Part of a small language model's weights.
Size: 10 layers, width 448, MLP 1216 SwiGLU, vocabulary 8192, 28.1M parameters.
Each number is 128 + 32 x the weight over its row's rms, rounded and kept within 0 to 255. Layers, rows and columns count from 0. The size above them is the row's rms in percent of the matrix's.

# layer 6 MLP gate, 1216x448, rms 0.0329, rows 774-813, columns 336-391
size [ 98 101  97 102  95 100 102  97 103  96 100 100  98  99  97 100  98 102 113 105  99 104 104  93 101 101 104 101  90 105  95 110  97 101 100  96  97 100  98 101]
[[126  84  97 146 106 118 157 116  88 126 152 117 105 117 133 109 170 172 118 130 154 182 101  76 108 139 159 105 138 109  71 101 140  92  95 109 153 130 156  80  95 116 139 100 116 166 161 131 127 115 125 181 187 155 138 169]
 [147 160 145 104 122 142 167  85 140 122 121 169 172 150 154 113 196 165 103  38 164 123 106  93 201 124  94 143 132 111 125 101 131 216 137  81  84 148 136 101 132 124 100 132 143 143 111 111 155 118 123  65 152 129 124 145]
 [ 91 154  83  73 115 172 114 106 112 106 117 100 111 107 145  90  86 132 119 121 164 126 135 124 201 134  84 118  54  76 119 103  72 130 106 151  89  67 190 129 158 114 116  71 133 109  79 186  95 127 162 156 115 150 106  97]
 [149  91 116 203 114 148 150  69 147 119 136 180 118 158 145  76  60 161  92 166 163 156 101 120 174 107  92 173 138  93 110 182 138  85 152 138 142 127 174 163 118  86 159 149 112 142 111  78 158 120 111  91  99 128 168 129]
 [ 65 158 140 113 126 176 103 131  90 104 150 137 102  39 110  88 161 106 195 127 150 129  92 149 150  86 140 100 152 121 177 117 107 114 173 156 146  86 100 139 199  94 141 129 115 116 133 129 181 104 164 194  86  98 137 116]
 [116 128  39  73  77 155  57 162 156 175 160 101 146 124 131 172  97  73 156 105 114 116 154 116 175  95 125 160 142  83 137 110 133 159 135 133 173 117 147 137 100 130 169 185 189 141 132 111 123 131 123 187  84 195 129 161]
 [ 92 171 150 134 121  96 163 148 129 121 103 102 178 168 110 148 172 170  72 129 153 108 135 141 190 108 107 125 116  93 115  77 138  85 122 153 139 129 144 112  86 116 156 139 178  83  44  97 150  74 144  67 122 106 122 130]
 [112 190 110 150 110  91 147 116 127 117  74 134 138 127 115 179 143 118  79 104  90 127  93 145 135 128 120 125 132 177 147 163  98  88 139  66  84 139 105 156 158 162 132 136 232 117 122 158 124 117 122 141 128 149 114  26]
 [166 121  93  99 127 110 146 107  89  29  82 151  99 153 103  98 102 147 155 142  79 132 179  89 167 165  77 122 122 124 100  62 135 107 109  95  97 102 212 168 160 107 160 129 179 108 118 110 134 102 112 100  98 128 136 147]
 [129 136  92 129 171 213  85 129 137 108 139 194 117 136 109 139  95 114 123  71 121  90 164 163 107 106 113 163 119 121 142 166  56 123  99  56 130 138 144 149 111  91 125 127 118 137 150 155  88 115 118  72 139 121 105 130]
 [100  63 172 138 139 164 106 135 173 116 204 111 133 124  47 126 107  87 132 123 174 193 118 156 144 107  85  57  74 122 132 164 165 147 138 134 127  85 158 151 107  91 160 148  99  92  91  92 124 115 184 131 140 117 168 129]
 [161 125 113 144 125 126 111 107 125 115 152 173 109 115 127 139 134 121 108 106 133 177 152 158 123 103  94  92 164  70 141 116 181  84 169 157 119 121  75  98 134 174 177 206 153 176 118 115  99  87 124 142 177 117  83 118]
 [115  79  90 101 115  91 147 129 118 189 122 135 150 111 179 111 115 120 141 132 167 168 104 162 205 143 105 166  85 154 168  95 111 143 129 145 131 107 131 131 103 131 139 116 142 135 150 152 147 116 151 127 124 123  92 181]
 [136 114 163 121 168 150  82 176  99 165 129 142  71 134 142 152  96 146 121 116 199 158  87 142 127 159 134 115  72 154 122 164  98 170  30 101 125 129 124  99 124  83 152 147  93 135  88 153 136  57 105 145 148 152 177 130]
 [119  82 104 105 136 118  85 201 139 142 125 124 120 137 112 120 122 158 169 155 110 130  77 190  79 101 103 129 142 113 115 197 102 176 122 141 117 141 146 125 102 112 117 185 133  97  99 118 189 132 101 107  97 113 177 126]
 [121 127 162 175 182 145  62 163 180 137 190 133  91 170 153 149 135  97 189 115 123 148 177  93 136 153  91 104  83 185 182 129  81 135 148 143 133 136 153 138 103 158 144 146 139 119 130 117 137 120 168 103 113 104  84 185]
 [126 116  96  91  90 144 141 153 169 206 110 138  85 108 151 145 178 117 174 145  81 169 111 108 191 144 118 146 129 188 149 109 131  40 203 131 135 110 177 170 193 137 141 166 110 138 139 163 170 126 142 163  90 102 130 142]
 [ 90 143 101 147  97 130  72 141 147 159 126 157 111 151 123 113  76 146  70 129 147 101 101 171 178 132 110 159  99 124 130 131   2 171 123 137 118 141 111 121 102 108 159 123  95 117 133 148 125 128 152 152 176  87 141 120]
 [125 122 118 157 144  96  97 110 137 124 130 148 153 181 121 118  66 134 169 111  23 126 132 126 155 177 132 100 162 121 148  95 153 125 138 113 110 182  93 146 128 121 168 215 159  89 123 152 142 109  67 125  85 141 118 121]
 [122 106 150 132  78  83 169  73 210 135 118 135  79  95 146  77 121 157 119 140 113 104 108 145 151 138 106 120 127 116 106 124 141 146 135 112 125  71 204 153 115 122 169 135  97 106 108 125 109 118 149  91 196 116 124  81]
 [169 191 118  83 123 127 122 115 142 143 129 113 144 121 133  74  96 135 103 110 130  88 139 103 159 134 122 181 147 135 164 173 118  55 115  69  89 137  92 116  68 177 102 123 136  68 118 181 166 129 103 136  86 120 167 150]
 [143 161 128  89  79  76 142 146 104 190 120 133 154 184 133 119 108 150 120 101 165 175 141 120 115 112 125 106 123 156 173 134  68 142 138 167 126 124  65 191 101 101  96  83 113 134  96 124 198 118 170 157  61 159 141 168]
 [133 163  88 139 164 140 139 183  82 163 115  86 151 139  83 127 116  73 126 118 156 109 146 189 155  86 182 159 118 136 191 119  97 129 156  92 177 140 173  93 117 129 175 170 109 156 163 129  89  96 123 124  81 109 138 132]
 [121 146 147  97  88  97 163 124 125 111 200 119  85 100 124 158 194 188 164 142 193 191 161 108  81  82  87  97 115 146 139 165 115 186 111 113 153 100 100 183 120 104 144  95 106 133 135 127 178 184 175 108 134 107 143 148]
 [145 107 133 159 134 132  97 100 136 186 177 145 121 104  57 145 106 102  94 104 164 143 139 138 121  60 146 113 133 123  92 115  80  54 101 119 120 152 152 132 116  99 140 118 123 177 111 131 160  67 166 182 154 139 161 126]
 [177  91 115 146 128 111 182  95 162 111 143 166  80 154 122  97  78 100 139 102  54 124 114  83 165 102 124  99 148 144 181 111 139 111 180 108  69 143 155 162  83 151 138 152 176 149 129 190 129  82 150 159  99 177 129 190]
 [106 130 152 173 117 162 135 104 144 117 147 104 157 152 171 103  89 148 111 143 140  98 122 105 153 115 105  85 122  71 199 104 175 116 137  58 128 105  99 168 159 156 147 158 113 158 164 107 156 118 128 154 131 128 101  80]
 [131 132 106  95 126 152 183 132 161 212 121 171  75 130 117 163 116 113  90 178 115  53 135 167 105  82 173 113 154 118 129 161 101 103 176 153  74 169  99 129  93 144 152 159 175 157 123 129 196 132 120 155 155 124 106 134]
 [ 85  75 116 111 106 127 134 149 212 165 134 148 188 104 106 165  86 119 110 166 140 205 116 114 151 118 125 124 147 116 131 169 117  98 110 140 110 136 142 173 140 129 169 177  98 118 160 145 149 170 147  94 139 117 149 149]
 [ 97 137 131 142 203  73 140 152  71  86 131 142 140 104 129  89  69 167 154 166  99 142 138 102 104 146  74 167 102 127 102 111 161 122 120  77 130 144 115 143 121  96 176 145 113 152  76 130 200  92 129 121 129 166 146 132]
 [128 120 133 139  91 117  94 164 140 132  59 136 142 103 108 139  81 146  97 106 133 127 153 175 168 113  93 121 130 130  96 130 172  96 106 162 178 131  86 160 114 138 111 119 104 148 137 136 144  61  64 123 161  69  88 128]
 [ 98 179  91  71 143 147  81 104 131 166 116 159 122 115 103  98 154 138 152 153 103 132 149 157 153 138 105 127 173  95 150 145 153  95 145 130 105  96 125 119 139  99 159  91 136 145  45  88 180   0 178 130 144  92 132 153]
 [107 178 197 101 124 159 141  93  96 138 127 146 135 125 141 146 158 151 127  92 126 163 150 188 189 105 135  62 105  93 144  99 130 100 103 152 101 100 147 121 145  94  95  81 192  76 112 150 126  50 163  87 118 123 116 125]
 [127 170 154 111 175 153  90 147  79 143 137 134 171 190 115 142  99 128 197 118 113 103 145 118 169 107 113 149 140 127 139  71 120 102  84 168 174 125 147 162  82  87 121 128 121  90 192 141 152  74 110 197  82 144  85 113]
 [ 97 127 152 152 132 122 134 145  98 127 201 132 130  87 121  97  93  84 128 122  99 102 102 143 114 153  47 156 162 162 114 130 121 141 160 130  89 155 188 104  93 100 151  96 148  77  89 141 145  84 164 139 127 105 168 126]
 [133 144  87  71 115 125 116  99 100 194 147  98  75  98  62 137 134 104 104 131 140 137 131 110 138 179 130 162 160 166 187  89 113  99 109  80 155  97 151 112  90  67 146 107 130 147 108 154 186  80 150  70 102 163 142 170]
 [ 78 157 110 176 105 126 143 107 131  88 146  93 136 107 114 121 171 154  79 139 152  84 110 129 165 118 139 133 139 118 160 143 141 113 173 201  89 118 152  84 148 158 110 140 142 122 150  96  92 140  96 138 158  96 145 111]
 [150 129 113 149 105 150 130 116  98 133 151 131  94 149  85 134 108 120 119  87 167 177 120 187 233  87 113 104  97 101 184 157  79  46 130  99 111 108 172 108 119 119 111  94 113 119  89 154 171 104 140  93 118  92 180 125]
 [176 198 159  86  93  55 145  94 113 146 168 110 137  99 114 150 119 142 120 176 116 145 172 112 147 119  66  78 167  83 129 141 152 148 188 132 152  90 133 103 110 120 150 154 153 197 121 108 184 131 139 118  99  89 123 193]
 [113 150 110 139 147 121 130  64  80 159 129 150 153 203  99 125  86 150 125  81 113 115 151  31 180 147 105 120  87  96 124  87 127  65 128 121  78 109 112 133 113  99 124 119 176  84 114  91 124 100 124 112 163 139 119 128]]
# layer 6 MLP up, 1216x448, rms 0.0313, rows 774-813, columns 336-391
size [ 99 102  99  97  95 102 100 100 100 101  98 101 103  99  97  99  96 100 118 105  98 104 103  96 101 103  99  99  96 103  96 110  95 103  96  97  99 104 100  98]
[[110 181 136 110 120 165 102 174 108 122 105 113  94 123 197  83  96 136 160 154  79 147 133  92 120 157 138 130  92  95 146 100 116 158  92 126 119 185  92 152 131 113  91 163 125  99 141 134 151 111 185 103  93 148 146  77]
 [120 202 117 110 165 123 139 137 157 111  73 136 106 164 114  92 146 129 143 146 142 129 144  82 140 132 126 113  78 121 143 119 135 173  87  51 104 132 168 103 152 161 118 136 142 154 138 103 132  95 167 115 151 139 138 102]
 [115  88 183 124 143 145 161 113 137 115 110 165 122 131 123 116  75 171 122  57 182 157 110  94 131 135 146 103 101 135 133 177 155 108 115 115 118  96  70 139 116  87 129 181  91 105 162  72 112 157  98 131 121  90 162 119]
 [191 113 107  74 155 122 185 130  75 137 120 103 106 154 128  73 101 208 141 148 118 105  80 123 133 155 158 119 111  96 179 150 136 167 153 140 114 145 143  89  99 147 135 155 104 101  95 131  90  95 124 163 133 118  94 116]
 [178 160  45 142  98 163 125 153 108 169 143 182 154 147 133  96 132  99  96 157 139 180 122 120 179 111  99 161 133  98 146 164 110 122 156 163 103  93  56  42 137  83 131 121 110  54 147 148 106 133 139 136 117 132  82 176]
 [172 197 101 164 163 152 146 101  92  64 155 144 122 149 130 127  81 133 156 136  93  99 110  98 121 149  95  94 139 137 187 172 114 189 114 115 198 165 141  92 118 148 171 100 110 121 135 106 162 159 142 107 114 112  76 138]
 [140 136 140 146  81 125 126  84  56 141 167 200 144 148 157 120 115 138 107 117 100 187 162 114 106 118 121 133 123 139 141 156 101 117 114 156 145  98 102 116  91 178  72 105 178 122 105 131  91 122 149  99 150 100 214 131]
 [101 121  95 136 187 164  85 128 148 135  95 104 133 133 104 167 109  81 159 104  91 148  77 119 114 153 153 167 115 141 139  79 152 158  84 106 135 117 155  99 165 121 113 139 110 138 102 136 136 131  97 138 193 146  77 158]
 [172  95 132 154 125 119  63  98 129 121 156 144 130 186 103 159 172 125  93 136  96 129  25 137 126 122 154 117 100  92 169 104  76  98  95 121 148 162 154 132 120 136 128 147 143 148 177 133 136 115 124 131 166  97 115  83]
 [103 144 132  98  74 153  45 128 130  99  93 134 153 120 132 190 136  83 134 139 101  60 155 156 137 178 142 148  78 107 167 126  98 109 129 111 167 117 143 136  94 134 133 190 153 131 153 138 152 103 158 128 110 184 132 136]
 [142  76 130 138  92 132 150 121  99 143 117  62 179 122  69 140 161 178 125 123  79 162  68 115 182 179 101 100 150 204 157 109 167  91 162 110 115  73 155 102 121 194 155  63 134  90  88 168 191  77  85 123 109 121 131 119]
 [154 126 134  87 150 192  63 132 156 146  75 134  91 133 138 132  85  98 141  69 118 112 134 127 136  79  91 119 145 126 147  98 160 145 119 143 170  88 181 120 140 127 161 111 120 136 111 113 165 118  61  90 141 185  98 109]
 [154 147 137 129 153 123 117 155 159 106 104 117 150 101 143 121 102 134  91 139 114  92 153 175 174 101  92 157 103 165 178 125 150  63 127 131 140 147 116 130  77 122 108 152 132 198 139  75 146 146 143 123  41 119 147  67]
 [133 137 105 139  98 111 191 102 157  70 174  91 149 139 140 111  70 111 114 144  47  73 156 112  96 137  91 181 123 187 126 161 132 130 172 116 138  63 117 183  93 139 152 195 110  93 170  95 107 130 151  96  97 102  66 165]
 [158 136 128  90 164 101 163 135 136 155 134 186 132 138 131 101 107 131 128 148 164 111  98 160  99 107 173 132 102  92 123 195 120 133  83 131 166 154 153 168 139 145 178  91 166 156 165 100 144 130 153 161 140 188 127  82]
 [113 157  73 118  75 104  84 147 104  87 153  99 129 177 110 121 129  91  89 157  92 130 171 147  80 133 108 173 151 123  99 147 161 127 155  88 150 109  88  97 152 135  82 107  61  91 141 153 129 154 109  73 118 141 162 110]
 [ 89  86 189 187  59  96 116 168 189  77 106 203 144 146 150 114 105 193 120 205  88 163 135 106 130 170 104 149 161  99  90  75 167 117 155 155  99 145 134 128  73  67 131 105 153 140  64 148 135 119 100  72 153 128 135 137]
 [115 115 146 112 126 100 160 129 115 150 156  81 127 165  40 100 148 117 105 171 147 131  97 162 122 125 148 102 125  75 123 152 150 129 103  79 108 148 138 105 178 114  64 147 142 150 137  49 158 124  87 114 148 120 154 128]
 [ 94  86 121  77  84 102  73 142  99  93 152  71 132  78 165 127 114 167  83 106 122 184 115 108 132 125 152 159  80 128 142 150  30 114 147 156 133  66 180  55 150 110  61 113 115 172 116  96 137 106 141 194 122 125 137 168]
 [ 35 108  83 105 139 111 121 109 107 204  81 180  75 117 146 147 109 119 161 113 110 132 188 152 100 162 182  82 143 150 134 108 128 133 158 109 111 129 171 134 185 101 130 129  81 134 120 113 156 136 124 143 123 147  75 107]
 [122 114 143 136 124 128 197  99  87  80 144 103  97 107 113 151 132 125 112 133 134 119 107 197 114 124 156 174 101  91 165 152  93 123 108  70 137 157 166 140 101 170 116 109 136 118 141  86 119 178 126 154 136 168 125 118]
 [135 166  94  85 204 141  75 126 113 203 128 148 187  95 110  72 130  57 129 166 122 102 151 128 130 114 161 142 157 117 112 138  91 138 120 135 130 146 100 105 122 150 164 106 110 192 135 133 117 141 116 137  92 144 153 125]
 [118 168 122 143 154 115 117 118 176 130  72  87 194 116 160  55 102  80 161  88  66 145 128 114 120 194 129 106 134 161 103 131  79 138  69  96 159 115 165 131  64 130  74  92  99 180 147  96 117 152 132 129 162 163 142 158]
 [174 156 190 223  59 103 134 137 109 151 147 143 179 169 159 210 227 150 146 193 108 144 148 170  90 196 140 109 131 170  84 124 167 152 176 166  90 132  90  82 156  96 193 146  90 137 136 131  88 108 159 113 130 133 152 121]
 [176 166  74 143 120 174 169 150  52  73 131 134  27 153 123 131  97 149 140 115 145 142 121  88 136  72 154 155  91 106 151  87  90 146 110 148 178 184 170  85 115 104 130 124  72 195 135 155 157  99 122 104 144 164 134 152]
 [151  59  69 108 195 132 162 103 157  80 104  91 131 189 141 181  94  79 115 138 135 115 158  92 152 155  96 131  84  82 174 160 115 127  80 127 125 130 119 139 119  94 129 155  93 164 137 154 140 114 102 160 132 170 101 104]
 [111 130 179  75 133 154 109 128 117 158 103 120 114 101 152 127 131  89 111  83 129  87 169 136 165 106 136 110 124 158  91 144 185 120 137 153 118 118 120 128 158 150 139  63 150 124 143  96  99 132 171 222 144 140 181 132]
 [ 86  77 136 124  75 132 148  84 129 129 116 158 123 108 116 167 159  69 100 149  96  55 166 113 157  76  69 113 117  83 146 144 125 123 218  84 146 138  69 176 157 171 155 133 139 114 125 166 130 139 117 137 129 176 150 134]
 [107  88  92  95 179 114 163 148 118  62  82 137  92 124 161 117 149 142  56 121 163 147 167 168  77  95  82 113  67  74 121 151 113 137 107  70 140  51 120 117 153 157 114 125 104  94 150 165 162 177 218 113 135 158 121 119]
 [152 193 112 202 120 153 148 131 152 156  63 106 128 136  83  99 180  86 150 110 203 164 144 135 178 115  95  39 135  88 162 152 117  35 148 115 155  83 101 128  91  88 204  82 216 126 130 120 131 152 168 160 150 138 105  69]
 [ 83  72 126  91 109 119 106 133 101 156 118 135  86 135 129 153 122 115  83 103 153 167 171 103 125 135 144  71 136 120  74 179  81 127 129  87 120  92 117 146 218 137 126 133 166 117 106 122  85 136 167 123 107 128 127  78]
 [110  90 100 127 107 126  79 148  99 119 128 103 122  94 128 144 162 103 151 172 130 161 134 140  81 133  95 115 189 118 178 149 136 129 180 116 123 139 102 125  94  89 189 132 102 146 145  69 181  99 150 172 137  98 167 128]
 [138 126 158 136 125 117 171 173  96 166 114 153 166 164 118 129 206 156  88 112 124  86 107 123 163  91 137 140 106  90 120  23 114 146 119 214  65 125 139 138 167  77 130 132 163  83 110 121 119 141 117  95 110 109  86 131]
 [138 125 129 184 137 180 123 152  68 130 179 171 155 144 134 115 144 136 119 135 102 163 120 124 129 111 133  60 171  89 157 134 132 147 175 119 135  89 207 155 125 117 121 141 161 129 170 119 111 131 185 110 164  92 158 126]
 [181 146 188  68 145  59 106 143  77 197 104 169 196 158 115 162 175  61 149 151 122  86 170 126 129 109 113 144 164 132 131 171 104 134 118 145 110 176 169 101 147  79  97 152 188 138  73 154 160  72 161  47  85 117 105 187]
 [136 164 161 113  63 127 157 139 106 120 139 104 112 143  88 141 122  82 113 170 109 114 172 127 110 137 128 143 181 124 136 116 170 107  84 131 140 116 169  85 161  79 164 172 169 115  81 133 133  83 116  81 133 122 125 158]
 [126 137  23 170 128 140 104 159 204 135 152 134 116 153  86 148 103 119 123 100  99 156 165 123 181 152 123 143  88 201 125 131 190  90 124 207 212  80 148 164 162 155 138  92  73 214 152 128  80 154 120 163 106 168 145 133]
 [104 151 107 124 117 149 119  80 126 104 139 155 121 129 127 154 152 124 137 118  98  91 126 126 127 148 135 169 154 107 148 132  90 173 116 122 130 181 113 115 153 104 150 125 172  97 163  85 123 108 143 153 119 146 157 119]
 [100 157 149  98 190 125 162 156 165 126 106  96 140  88 121 122 115 118 127 180 148 108 156 122 120 124 117 116 107 156 105  71 136 182 147 123 102 129 134 123 118 158 138 110 123 185 150  65 134 151 137 137 155 160  58 119]
 [190 112 105 188 130 178 166 141 171 123 183 104 126 124 145 127 137  96 149 106 178 145 211  77 178  88 127 166  93  89 101 204  93  91 128 168 109 157 154  82 134 116 153 117 170 164 141 116 181 125 150 171 101 100 103 163]]
# layer 6 MLP down (transposed), 1216x448, rms 0.0291, rows 774-813, columns 336-391
size [101  99 101  96  96 103 101 100 102 100  98 103 105 100  98 100  97 100 110 106  99 104 105  96 102 102 101  97  97 103  98 105  99 104  97  93 101  99  99 101]
[[128 149 136 125 107  97  84 120 168 159 121  68 116 121 121 109 160  85  72 129 162 103 164  98 118 146 167 146 116 143  78 146  43 172  54 151 111  93 145 116 110 131  82  56  87 149 184 159 118  95 132  93 161 135 147 149]
 [112 117 149 161 206 157  95 138 160 165  57 125  58 163 105 102  73 172 117 140 178 153 139 121 170 115 120 129 112 129 138 135 130  77 119 151 139 123  63  84 134 102  85 223 113 133 126 179 196 152 135 118 191 110  70 137]
 [142 183 155 127 149  80 187 127 125 204  97 121 165 125  57 128 179 153 108 134 154  76 190 148 156 175 175 188 202 168 164 128 146 132  99 126 171 146  89 133  88 124 129 231 105 117  90 180 169   8 105 133 152 107 179 138]
 [115 102 212  59 136 116 170 105  75 127 135 129 161 105 104  85 132 106 150 107 132 150 132 108 127  90 117 162 115 145  90 129 120 159 127  92  41  96 151  81  94 122 193  89 108 116  95 123 106 125 144 101 122 130 148 118]
 [144 125 157  94 105 149 169 122 157 172 122 195 121  82 142 183 164 149 137  76 190 180 123 191 165 136  76 143 116 104 105 109  92 102 105 130 139  92  96  78 220 165 146 168 134 106 140 125 118 125  96 103 162 124 122 175]
 [113 168  86 159  78 145 138 168 108  82  96 174 143 172  97  72 142 193 146 158 114  75 102 136 104 139 137 106 111 148 117 134 132 120 131 112 136 159  76  85 159 138 110  95 106 126 128  89 131 146 206 107  94 137 128 142]
 [125 120 115 142  88 184 135  77 188  73 175 132 149 157 152 102  82 140 113  92  92 114 100 101  52 120 115 154  69 142 145 169 120  50 120 134 173 132 120 173 132 117 112  65 110 166 107 103 163 194 152 137  81  81 152 179]
 [153 151 131 163  73 146 117 134 117 108  75 125 103 159 147 218 156 181 101 113 138 131  87  94 157  68 155  82 132 140 119 103 118 176  76 111 159 129 109  82 137 161 164 149 152 105  95  96 115 180 113 143 142 153 143 134]
 [143 152 120 119 118  81  84 117  30  89 143 157 139 155 117  78  74 101 178 159 167  71 105 165 137  91 129 146 114  51 170 114 123 133 123 148 165 133 138 158 152 153 119 110  97 171 103 147 103 143 113 110 149 158 135 126]
 [148 143  77 112 138 153 103 126 204 128 120 131 107 159 153  93 154 142 119  73 167 139  41 123 139 144 123 101  96  95 150  96 111 108 152 175 152 137 118 153 112  94 113 186 129 138 147 156  80  99 161  99 151  94 115  95]
 [181 109 123 106 118 114 131  94 147 163 140 151 113 157 155 111  99 143 181 203  77 127 156  80  97  86 119  80 131 133 146 136 149  77 113 178 195 130 166 121 109 124 150  84 132  99  72 149  89  95 157  76 154 105 119 163]
 [117 147 102 144 119  78  96  95 181 138 119 152 150  85 138 119 132 142 101 131 132 131 120 108 133 171 100  95 167 103 139 132 166 189 153 114 104 134 136 143  86 115 115  82 173 170 167 166 151  82 136 134 197 130  98  83]
 [139 110 123 151 137 124 135  98 168 169 118 140 128 118 132 147 112 143 164 162 113 181  98 120 152 161 112 115 146 134 127 150  95 148 133 183 145 153 137 125 112  70 159 128 113 147 150  97 170 169 136 121  87 130 106 158]
 [ 86 138 137 147 150 114 125 154 114 172 119 122 114 122  60 185  99 107  99  79  88 164  85 107  76 107 161 119 133 125 156  93  84 167 110  72 202 131 158 165 181 178 129 143  81 135 124 136 130  95  95 127  92 196 142 111]
 [135 147 156 148 147  94  99 126 162  99 167 127  85 177 124 149 123 124 151 123 115  54 182 189  62 153 147 133 115 120 175 182 128 111 207 155 143 123  74 154 109 136 112 153 116 146  97  83 108 114 161 119 165 114 145 123]
 [139 129  93 149 119 171 158 152 114  62 122 184 166 161 167 111 146 117 153  82 137 141  87  65 148 198  90 161  98 134 130 129 140 121 133  68 138  88 138 160 150 138 122 129 137 120 127 103 123 167  85 138 132  85 147  85]
 [ 90 141  71 144 116 133 147 155 188 113 108 132 103 137 129  99 155 165 122  98 152 160 150  91  81 173 125 159 112  33 154  65  94  75  95 150 127 150 134 155 105  95 185 129 144 184 131 173 104 200 109 146 133 103  80  82]
 [162 184 131 108 145 145 108 175 119 203 175 166 114  95 132 167 136  76 128 110 124 113 131 123  95  77 136  99 127 168 111 135 141 177 122 146 105 115 125 135 175 115 151 151 120 127 137  84 136 100 146 100 160 116 121 161]
 [120 193 118  98 142 143 175 146 115 112 141 100 166 131 104 159 111 142  59 187 112 151  97  98 104 111 111 133  99 154 139 123  65 100 105  98 149 127 185 174 135 163 151 110  86 137 182 166 121 113 121 176 108 185 143 106]
 [ 64 100 114 131 130 172 138 154  93 156  87 141  71 138 150 162 148  89 183 151 128  60 121 164  73 105 177 119 131 158 191  78 176 134  57 176  96  88 143 124 182  76 109 139 113 107 125 117 176 104 147 185 146 104 113 155]
 [159 180 178 202 196 158 168 117  78 181 124 155 182 133 134 142  76 156 141 113 102  95  99 113  97 129 114 140  95  81  95 105 136 169 117 158 129  60 148  83 164 124 161 186 154 115 161 100 139 135 179  73 116 162 171 153]
 [139 128 105 138 117 114 129  95 112 143 127 141 194 163 138 144 117 120  67 144 142 100  85  96  79  80  89 134 170 151  84 141 117 138 118 110 118 157 124 163  91 162 116  69 117 154 143 100 180 131 132 147  85 191  87 128]
 [146 118 128  80 182 103 118 192 152 154 151 128  85 134  96  54 157 103 107 143 126 193 162 152  83 116 163 123 133  77  83 144 125 148  77  87 127 150 148 155 152 117  94 194 129 111 131 136 161  90 142 108  98 168  81  75]
 [ 99 139 109  41 163 143 146 121 110 160 115 121 159 142 118 172 115  96  73 106 175 124 113  92 122  96  91 132 115 115 133 142 142  97  93 138 186 132 146 113 109 142 134  93 169 103 110 121 123 166 136  81 165 123 116  82]
 [168 110  48  94 124 121 101 157  86 131 106 164 129 119 155 101 130 102 119  72 137 137  87  75 113  95 112 125 102 164 133 154 129 120 118 150 123 151 135 172  84 118 104 127 118 106 154 108 145 203 150 123 151 174 106 127]
 [101  89 156 137 205 139 157  99 173  77 115 156  83  96  89 160 136 119 138 138  95 120 118 120 140 135 107  68 120  68 133 169 104 172 131  74 127 109  67  94 184 165  62 139 103 153  92 148  82 144 130 136 168  83 101 117]
 [148 118 115  75  81  64 136 132 110 180 147 169  86 141  62 136 122  84  75 153 165 141 157 159 166  70  54 115 122 154 154  93 177 142 113 147 109 111  81 162 135 107 161 145 106 101 107 122  82 146 162 166 146 178 139 128]
 [108 194 117 122 175  52 191 106 143 135 173 144 179 195 138 119 159 144 175  95 134 160 140 167 143 125 148 188  97  54 133 161  82 133  99 154 104 160 115 104 103 156 139 151 134 112 148  91 159 106  44 154 110 129 129 100]
 [146 140 122  73 168 162 106 118 103  82 125 116 127 202 163  84 172 126 135  97 158 118 131 101 103 150 108 127 112 121 149 123 176 125 140 134 106 147 107  88 167 163  84 154  74  96 147 117 150 113 137 181 100 105  79 139]
 [179 152 159 116 166 104  90 122 116 124 165 170 162 143 144  97 129 115 133 190 134 149  97  69 129 146  84 150  87 122  96 157 154  79 133  65 105 118 147 145 112 126 135 100  99 144 174 102 177  91 163 165 127 131 124 130]
 [145  95 128 130 161 107 113 185 108 141 123 129 132 157 144 132  91 117 148  89 132 103 143 160 139 148 119 139 133 117 183  94 141  97 192 104 134 153 169  73  71 109  90 161 141 151 155 154 135 141 114 173 146 187 224 120]
 [107 154 123 150 143 113 139 123 120 110 105  77 127  42  87 121 185 162 107 163 134 123 104 150 129 105  93 184 109 153 117  97  97 101 188 131 116 157 100 111 120  72 146 113 179 129  88 135 170 152  73 113 125 161  90  73]
 [151 124 106  69 126  80 146 168 194 145 172 112 141 140 124 135 184 139  99 198  76  92  91 113 152 135 136 167  89 127  81 111 123 118 180 162 187 125  92 111 210 124 122 103 134 147  91 168  80 121 163  86 159 124 156 136]
 [118 118 150 126 137  96 105 157  60 151 131 106 122 152 117 172 204 150 144 150 149  89 112 122 146 164 103  96 173  77 142 109  98 120 151 159 137 160 155 132 154 165 144  89 115 163 111 130 142 101 194  62  78  97 102 130]
 [162 126 148 125 161  71 150 152 126 202 138 148 100 176 152 111 127  95  79 155 139 197 195 164 105 102  93 107 133 101 156 138 175 130 108 107 151 129 201 119  87  84 178 150  83 140 135 170  87 105 190  45 132 147  88 131]
 [ 84  58 129 148 108 121 116 132  71 177 145 129 156 118 107 171 159 136  94 149 141 115 161  89  97 174 126 182 119 102 142  91 174 133 153 152  85 117 209 106 101 108 123 105 121 144 118 119 118 155  88 142 118 153 134  82]
 [ 86 169 185 143 174 128 148 133 116 162 176 177 159 107 104 136 149 189 157 149  92  79 212 162 174 125 123 134 149 111 157  90 165 135 187 124 140 172 156 146 126 131 126 134  92 161  78 108 109  91 120 120 101 144 186 109]
 [ 82 182 165 105 106 146 104 142 103 111  77 105 124 132 123 136 120 133 195 110  96 161 139  78 140 112 129 146 147 112 160 131  91 127 158  99 137 150 171 142 103 113 142 117 158 149  97 133 113 109 160 152 155 122 159  97]
 [108 177 116 111 119 110 145 133 129  69 124 102 199  88 137 160 164 182 158 149 135 132 106 165 133 113 113 119 109 119 120 129 116 112 113 142 126 138 121 104 147 153 150  78 138  83 143 101 122 132 112 164 101 194 148  75]
 [145 167 115 110 110  69 146 116 100 129  98  76 128 180 130 110 165 108 208 142 161 121 178 106  72 108  71 158 116  50 145  94 108 156 138 167 111 122  92 150 196 117 148 118 105 134 152 105 145  90 176  92 187 144 105  91]]